Part of a small language model's weights: 3 heads of 64, 258M tokens.
Each number is 128 + 32 x the weight over its row's rms, rounded and kept within 0 to 255. Layers, rows and columns count from 0. The size above them is the row's rms in percent of the matrix's.

# layer 3 attention query, 192x192, rms 0.159, rows 77-93, columns 0-95
size [ 83  89  88  80  92  80  83  77  79  82  83  82  84  86  73  88  89]
[[155  81 147 137  76 118 118  87 137 156 173 132 141 121  99 133 165 192  89  84 147  72 148 134 118  93 122  82 193 168  83 154 133 163 108 111 168  96 126 106 130 140 116 123 122 119 131  88 127 131 104 176 103 105 121 122 170 127 103 134 185  86 148 131  33  75 153 120 155 137 155  89  97 109 137 183 142  93 172 129 180 181 112 102 122  89  63  37 185 143 181 164  88 154  97 166]
 [162  83 135  99 153  96 145 116 101 144  79  73 160 114 125 142 142  71 167 120 135  90 165 137  92 122 156 130 123 111 127 184 141 207 124 123 187 145 183 172 142 163  65  78 108  97 117 133 193 141 133 154 129 147 118 147  85 104 114 109 153 127 136 135  60 123 114  66 150  99 165 154 153 145 141 112 103 169 175 114 139 185 118 197 149 136 117 121 144  68 136 169 161  74  97 129]
 [ 79 130 141 105 132 137  84 120  69 146 117 137 148 164 138 171 148 188 178 173 140 159 131 124 143 161 126 120  89 133 183 143 145 122 172  74 102 125  91 161 115 108 142 169 127 151 158 112  61 146 150 126 130 157 136 142  90 157 170  67  60 142 143  96 140 110 156 217  89  81  95 145 203 114 116 126 130 178 114  83  69  78 183  94 152 126 178 184  89 130 112 108 124 126 161 128]
 [110 124 133 113 128 121 142 191 152 107 128 126  69  94 115 110 103 119 120 115  62  84 108 102 149 104 115 151 120  93 122  77  98 156 133 164 139  99 136  89 153 127 105 124 158 124 122 140 132  96 141 131 136  89  84 108 104 136 120 119 133 151 104 133  82 141  94 131 160  95 130 149  53 141 105 132 140 159  69 110 149 157  98 131  80 183  60  90  83 121  57  99  91 196 129 175]
 [117 140  78 124 122 154 111  72 161  69 139 137 120 160 110 177 100 188 196 128 134 132 133  89 132 148 120 132 115 153  68 151 149  91 159 177 128 154 162  66 163 108 142 147 109 167 133 143  79 142 114 113 133 141 142 163 129 133  96  83 120  88 122  96 107 158 105 165  91 109  95 136 170 130 120 159  97 122 112 116 103  78 143 147  48 168 119 164 131 136 111 133 154  86 113 119]
 [140 107  89 102  55 111 169  77 131 152  89  81 144  95 141 134  95 165  88 179  95 156 124 106 162 128  71 172  91 142 159 172 117 157 165 126 127 134  95 150 120  95 136  96 158 109 121 152 109 134  77 157 156  93 213 156  91 143 153  80 117 127 133  99 206 159  98 105 185 114  67 147 158  83  73 111 107 179 128  82 194  83 113 122  92 144 129 101  86 119 137 137 207 114 152  82]
 [161  91 156 156 135 179  97 159 143 124 158 163 139 114 137  59 166 140 120  24 142 128  90 129 149  80  84 144 141 106  84 108 139 133 135 140 113 129 134 169 124 123 125 109 117  89 125  81 135 136 135 110 105 114 186 138  94 176 115 142 130 154  86 151  80  91  28 104 123 150 125 146 125  72 145 161 109  94  69 126 146 141 123 124 144 113 117  36 184 145  91 128 135 147  93 109]
 [ 83 138 133 139 106 103 140 188 123 117 111 100 112 157 109 111 130 140 144  88 124  77  95 126 137 101 117 141 129 131 101 134 123 194 168 150 151 160  76 113 159  80 157  83 171  68 113 189 142 121 123 159 181  65 134 155 144 129 117 115  93 133 146 134 166 183  81 137 162  76 131 113  70 167 132 136 174  61 138  58 116 125 157  98 124 147 128 141 132 180  92 145 151 120 101 147]
 [146 144  99 133 117 100 212 136 130 112  71 147 144 134 138 108 112 172 138 139 122 146 128 141  89  98 123 145  83 106  92 119  92 133 106 122 134 129 118 131 126 103  53 156 122 153 144 109 155 128 119  77 120 192 108 116 116 137  88 198 180 159  91 102 123 133 153 107 152 150 140 107 123 109 131 111 118 218 139 122 152 125 135  78 124 133 167  99 159  97 192  89 127  78  76 131]
 [156 130 140 154 186 171  85 149 123   8 130 164 142 121 158  64  86 137 108 100 175 135 128  87  83 195 133 127 163 118  89 167 115  90 100 127 113 142 151 136 185 102 131 154 145 129 104  91 150 123  93 148 103 129 169  89 158 103 137 141 126  97  91 163 104 110 151  97 123 160 157 108 158 129  84 121 175 170 129  44 152 133 122  80 167  49 147 141 147 162 146  97 144 154 146 142]
 [ 91 171 108  68 161 154  98 114 147 146 124 152 220 196 160 114  85 124 174 118 146 125 192 164 122 110 119 200 138 129  91 129 144  89 129 129 163 148 117 138 127 118 158 121  90 127 141 171 125 129 127  97  72 138 195 112 169  87  69 135 133 137 191 164 102 109  55 162 109 131 169 132 158 146 134 179 160 107 107 146 112 180 122 109  80 113 125 144  97 156  62 147 127 110 121  83]
 [144 130 167 114 105 140 126 107 193 115  99 152  85  86 154 165 148 119  98 140  72 146 175 164 110 140 154  64 173 128 149 148  81  92  69 190 136 178 104 136 141 112  71 142 128 183 139  89 131 180 104 118 124 132 129 113 121 189 155 143 122  95 155 117  94 132 122 129 140 108 187 161 162 110 171 129 104 133 131 163 126 125 144 125  43  89 119 131 156 124 151 128 156 132  89 177]
 [121 141 118  91 120 142 167 132 150  97 178 162 111 163 120 110 121 161 146  68 164  92 109 124  99  65 140 148 109 130  96 114 128 159 184 156 124  99 142 173 105 155 193 135 154 122 161 168 129  94 162  77 152  93 134 164 140 142 131 150 121 175 130 153 130 145  76 116 179 132 132 143  59 152 127  86 152  58  98 117 122 129 130 128 155 174  98  76 149 111  68  88 144  92  77  84]
 [ 81 155 169 160 125 152 137  97  58  79 166 119 158 138 143 180 119 179 105 118 113 169  84  61  99 160  57 121 100 151 114 109 149 101 134 130 152 113 125  90 140  99 143 145 136 151 136 139 108 143 180 104 142 159  73 127 129 116 100 151 107 113 102  98 173 150 153 159 137 115  54 107 169 113 119 144 121 105 216  86  74 116 126 114 121 125 102 166  91 165 111 140  94 123  94 139]
 [117 115 165 178 195 146 116 174 160 130 142 116 112 178 165 148 184 118 132 128  95 135 127 167 119 106 212  96  45  42 145 108 133 126  62 108 124 141  95 139 106 154 154 135 115 171 152  79 105 153  85 113  95 146 128 137  84 149 121 185  61 103 170 160  93  46 119 137 132 120 162 182 155 118 104 144  79 150 113 199 160 135 151 160 133 134 159 137 184 133 112 155  97 136 146 163]
 [ 84 186 147 141 157 115 104 160 155 170 133 165 102 154 122 132 149 128 171  66  92  93 108 137 133  77 121 103 121 181  53  95 131 139 128 122 159 158  88  90 138 134 147 152 131 188 102 149  91  29 151 127 147  82  70  97 155 131 119  88 143 137 114 103 102  85 132 184 151 112 140 110 123 105 166 168 126  47  99 110 141 143 114 111  95 124 120 157  71  84 148 175 108 137  73 103]
 [160  71 110 116 117 121 135 115 184  83  88 107 173 109 139 118 124 131 107 117 107  97 142 123  75 108 132 140 168 101 172 211 101 175  63 136  99 131 166 186 132 155 143 137 158 104 135 111 184 142 114 139 118 120 121 110 156 139 135 167 168  94 127 154  87 163 112  96 185 131 164 135  67 162  72  83 137 169 172 172 131 188 106 100 106 111 145 126 150 109 131 146 117  74 112 162]]
# layer 3 attention key, 192x192, rms 0.144, rows 77-92, columns 0-95
size [ 99  91  95  84  98  97  93  88  89  87  92  89  85  91  91  87]
[[ 78 142 105 160 142  84 175  83 177 122 145  75 137 115  99  94 112  82 142  97 151 153 173 131  68 151 115 184 156  77 119 116  90 143 118 149 138 189 158  83 102  99 113 115 138 141 125  81  80 141  99 140 121 143  87 166 133 177  47 126 163 133  59 137 125 132 108 135 105 107 145  90 118 110 163 154 176 146 104 106 185 114 138 100 125 161 194 129 118 114 113 172 152 171  89 134]
 [127 104 112 122 190 140 123  56 118  62 159 154 159 106 130 156  63 119 132 133 186 149 150  72 169 102 101 132 126  59 129 145 141 117 161 115 149 182 103 104 171 146 112 149 156 114  94 122 123 127  83 100 138 140 121 113 136 180  79  90 144 114 118 121 155 110 141 103 128 112 195 147 164 127  72 208  94 143 144 134 152 141 128 114  98 118 110  97  95 140 130 121 157 150 162 166]
 [106  87 155 128  49 171 176 171 109 133 126 109 149  86 104 131 133 150  45  92 106 126 128 146 134 108 179 110  76 163 120 124 114  99 115 165 145 104 105 161 120 155  99 133 130 151  95 200 157 129 160 146 132 161 139  84 184  93 178 162 108 135 164 123 137 162  50 116 127 143  53 152 162  94 152  60 133 114 147 153  80 137 164 168 124  92 101 152 138 122 142 109  43 103 147 118]
 [202  82 111 115 154 144 174 169 131 156  60 136 107 151 117 156  91 149  75 117 150  96  59  41 112 101 116 102 121 150 133 159  76 162 171 105 163 110 150 113 133 108 136 145 111 124  99  90 131 144 156 125 135  71 160 130 150 186 164 146 159 181 160 163 124  66 157 171 113 146 119 164  79 117 118  86 135 105 126 144 143 153  71 102 136 196 143 123  94 120 106 153 143 174  73 159]
 [ 85 118 103 134  90 138 174 158 111 103 140  37 144  96 123  98 130 155 101 155  77 156  90 120 151 112 134 127 131 132  97 119 135 195 136  93 174 225 123 152 113  86  98  87 130 127 106 162 103 172 153 131 108 122 145  99 158 100 105 153 138 169 117  67 150 119  67 100 124 168 110 196 108 100 170 105 151  51 155 128  94 140 117 167  48 121 120  98 126 165  95 148 129 125 120 173]
 [189  90 148  76  44 101 102  51 133 123 130  64 128 131 133 122 139 172 171 111 117  80  90 136 123 104 145 147  75 126 173 149 173 114 110 132 115  97 108 120 150 104 135 158 201 181 152 134 108 134 167 111 130 181 165 139  89 138 122  95 125 115 177 158  90 148  68 166 130 188  63  85 159 134 159 122 128 124 125 147 108 102  89 117  64  81 131  96 145 105  93  95 103 116 160 117]
 [179 154 160 155 179 122 147 109 113 100 100 157  67  88 108 143 152 135  70 140 106  78 137 103 144 145 117 175 137 129  83 166 149 119 120 122 137  71 133 119 118 131 119 110 154  87  67 141 194  82 155 116 145 199 129 115  94 142 112  86  98 156 131 130 121 113 147  74 180 101 175 190 108 155  62 122 118 130 122 162 163 127 128 171 124 138 166  93  78 166 102 114 112 114  85 132]
 [ 94 150 152 207 129 153 141  58 109 122 133 124 134 112 126 179 110  92 179 139 130 103 153  66  84 123 102 178  40 109  95 120  92 114 143 123 145  95 146 119 140 146 102 130 140 177 147 115 106  96  68 158  76 160 144 166 137 163 110  98 136 114 161 111 157 152 126  85 159 194 157 106 141 159 117 215  90 166 158  95 112 152  70 155 103 106 224 106  90 119 126  69 158 142 164 155]
 [173 128 118  92 132 145  88 166 182 123 151 204 111 105 137  90 134  98 160 109 129 113  93 124 131  79 144 119 153 181 156  98 167  92 143 175  79 136 118 109 143  99 159 160 121 114 116 112 146 130 161 115 135 105 164 120 148 163 159 134 102 170 135 171 137 125 154 152 146 130  75 134  57 124 136 115 140 108  46 175 160 160 142 144  77 130  88 124  71 183 124 117  61 155 107 123]
 [153 122 179 144 162 139  64 195 160 139 148  57 109 131 145 125 197 123 162 128 181 109 151 126 123 159 202  98 102 153 125  90 160 135  97 119  97 111 143  65 149  62  94 174  90  60 125 147 108 127 155  80  88 176 131  81  91 127 106 147 135  86 156 173 112 101  99 189 124 146 110 138  98 110 176  74 189 126 106 128  80 152 154 112  99 192 103 119  90 120 145 101 102 159  83 150]
 [150 174 137  76 110 196 104 128 116 142 129 128  71 111 175  65  94 169 128 108  86 160 145  96 168 133  84 172 106  97 115 126 129 112  96 115 158 120 140 129 163 119 144 134 137 111  93 153 131 128 121  46  85 116 175 106 126  58  85 100 138 138 123  99 129 151 120 115 119 181 156 158 132  67 120 190 149 134 129  97 179 114 159 136 142 147  95 115 167 103 159 141 154  98  85 121]
 [ 91 111 123  94 124 132 113 154 152 112 126  84 180 131 130 109  98 109 102 106 189 147 157 165 132 123 140 135 139  91 119 154 113 151 135 142 110 124 157 158 135 132  65 141 103 129 124 214  97 177 219  31 158 148 134 156 165 111  87 220 136 116 148 148  97 100 114 106 125 137 123 117 133 108 167 161 181  71 129 104 125 173 138 111 139 140 121 116 218 100 103 137 122 152 111 174]
 [148 148 103 113  98 119 120 134 162 142 122 143 122 124 127  95 112 138  48 142  76 134 110  82 146 145 105  80 138 183 131 188 149  40 177  86 191 108 165  72 134  88 196 130 125 145 130 151 154 120 118 136 139 116 143 165 103 150 159 111 143 177 212 132 110  81 171 158 153 156 135 180  88 160 116  70 140 145 104 110 161 136  65  87 144 152 113 120  73 118 175 108 104 147 111 133]
 [145 149 122 180 115 118 186 155 129  96 130 177 103  65 127 106 156 129 162 167 132 151 163 184 100  91  98 166 153 183 129 130  90 180 118 130 150 179 110 139 108 130 123 173 124 155 160 115  80 158  97 173 124  83 141 100 185 129 173 136 137 143  50  71 176  82  92 109  82 131 132 140 112 165 138  89 137 139 177 172 133 196 112 132 111  87 145 137  55 124 145 189 107 184 160 186]
 [ 80 130 167 181 141 133 146 101  84 118  87 107 130 146 148 200 139  98 139 111 189 132 146 127 123 119 118 110 100  55 102  59 131  92 102 142 133  84 102 162  93 152  75 125 119 150 163 139 139 130 130 141 125 118 155 107 120 116 119 132 148 104 112  89 171 139 123  52 146 142 145 118 154  92  67 196  92 173 120 109 185 101 147 149 180 135 155 127 255 116 108 138 132 115 136 173]
 [103 156 114 169 135 143 141 165 195 188 139 110 101  82 160  94 128 142  86 147  89 113 137  85 162 112  26 107 151 190  94 109 112 133 168 152 209 142 175  85 122 145 169 114 182  97 127 133 112 127  92 149 164  95 109 174 109  96 142 133 149 151  87 151 138  86 176 118 131 105 144 131 124 111 154  79 153  81 140  89 158 191 123 135 207 133 161 168  83 125 140 216 137 165 138  87]]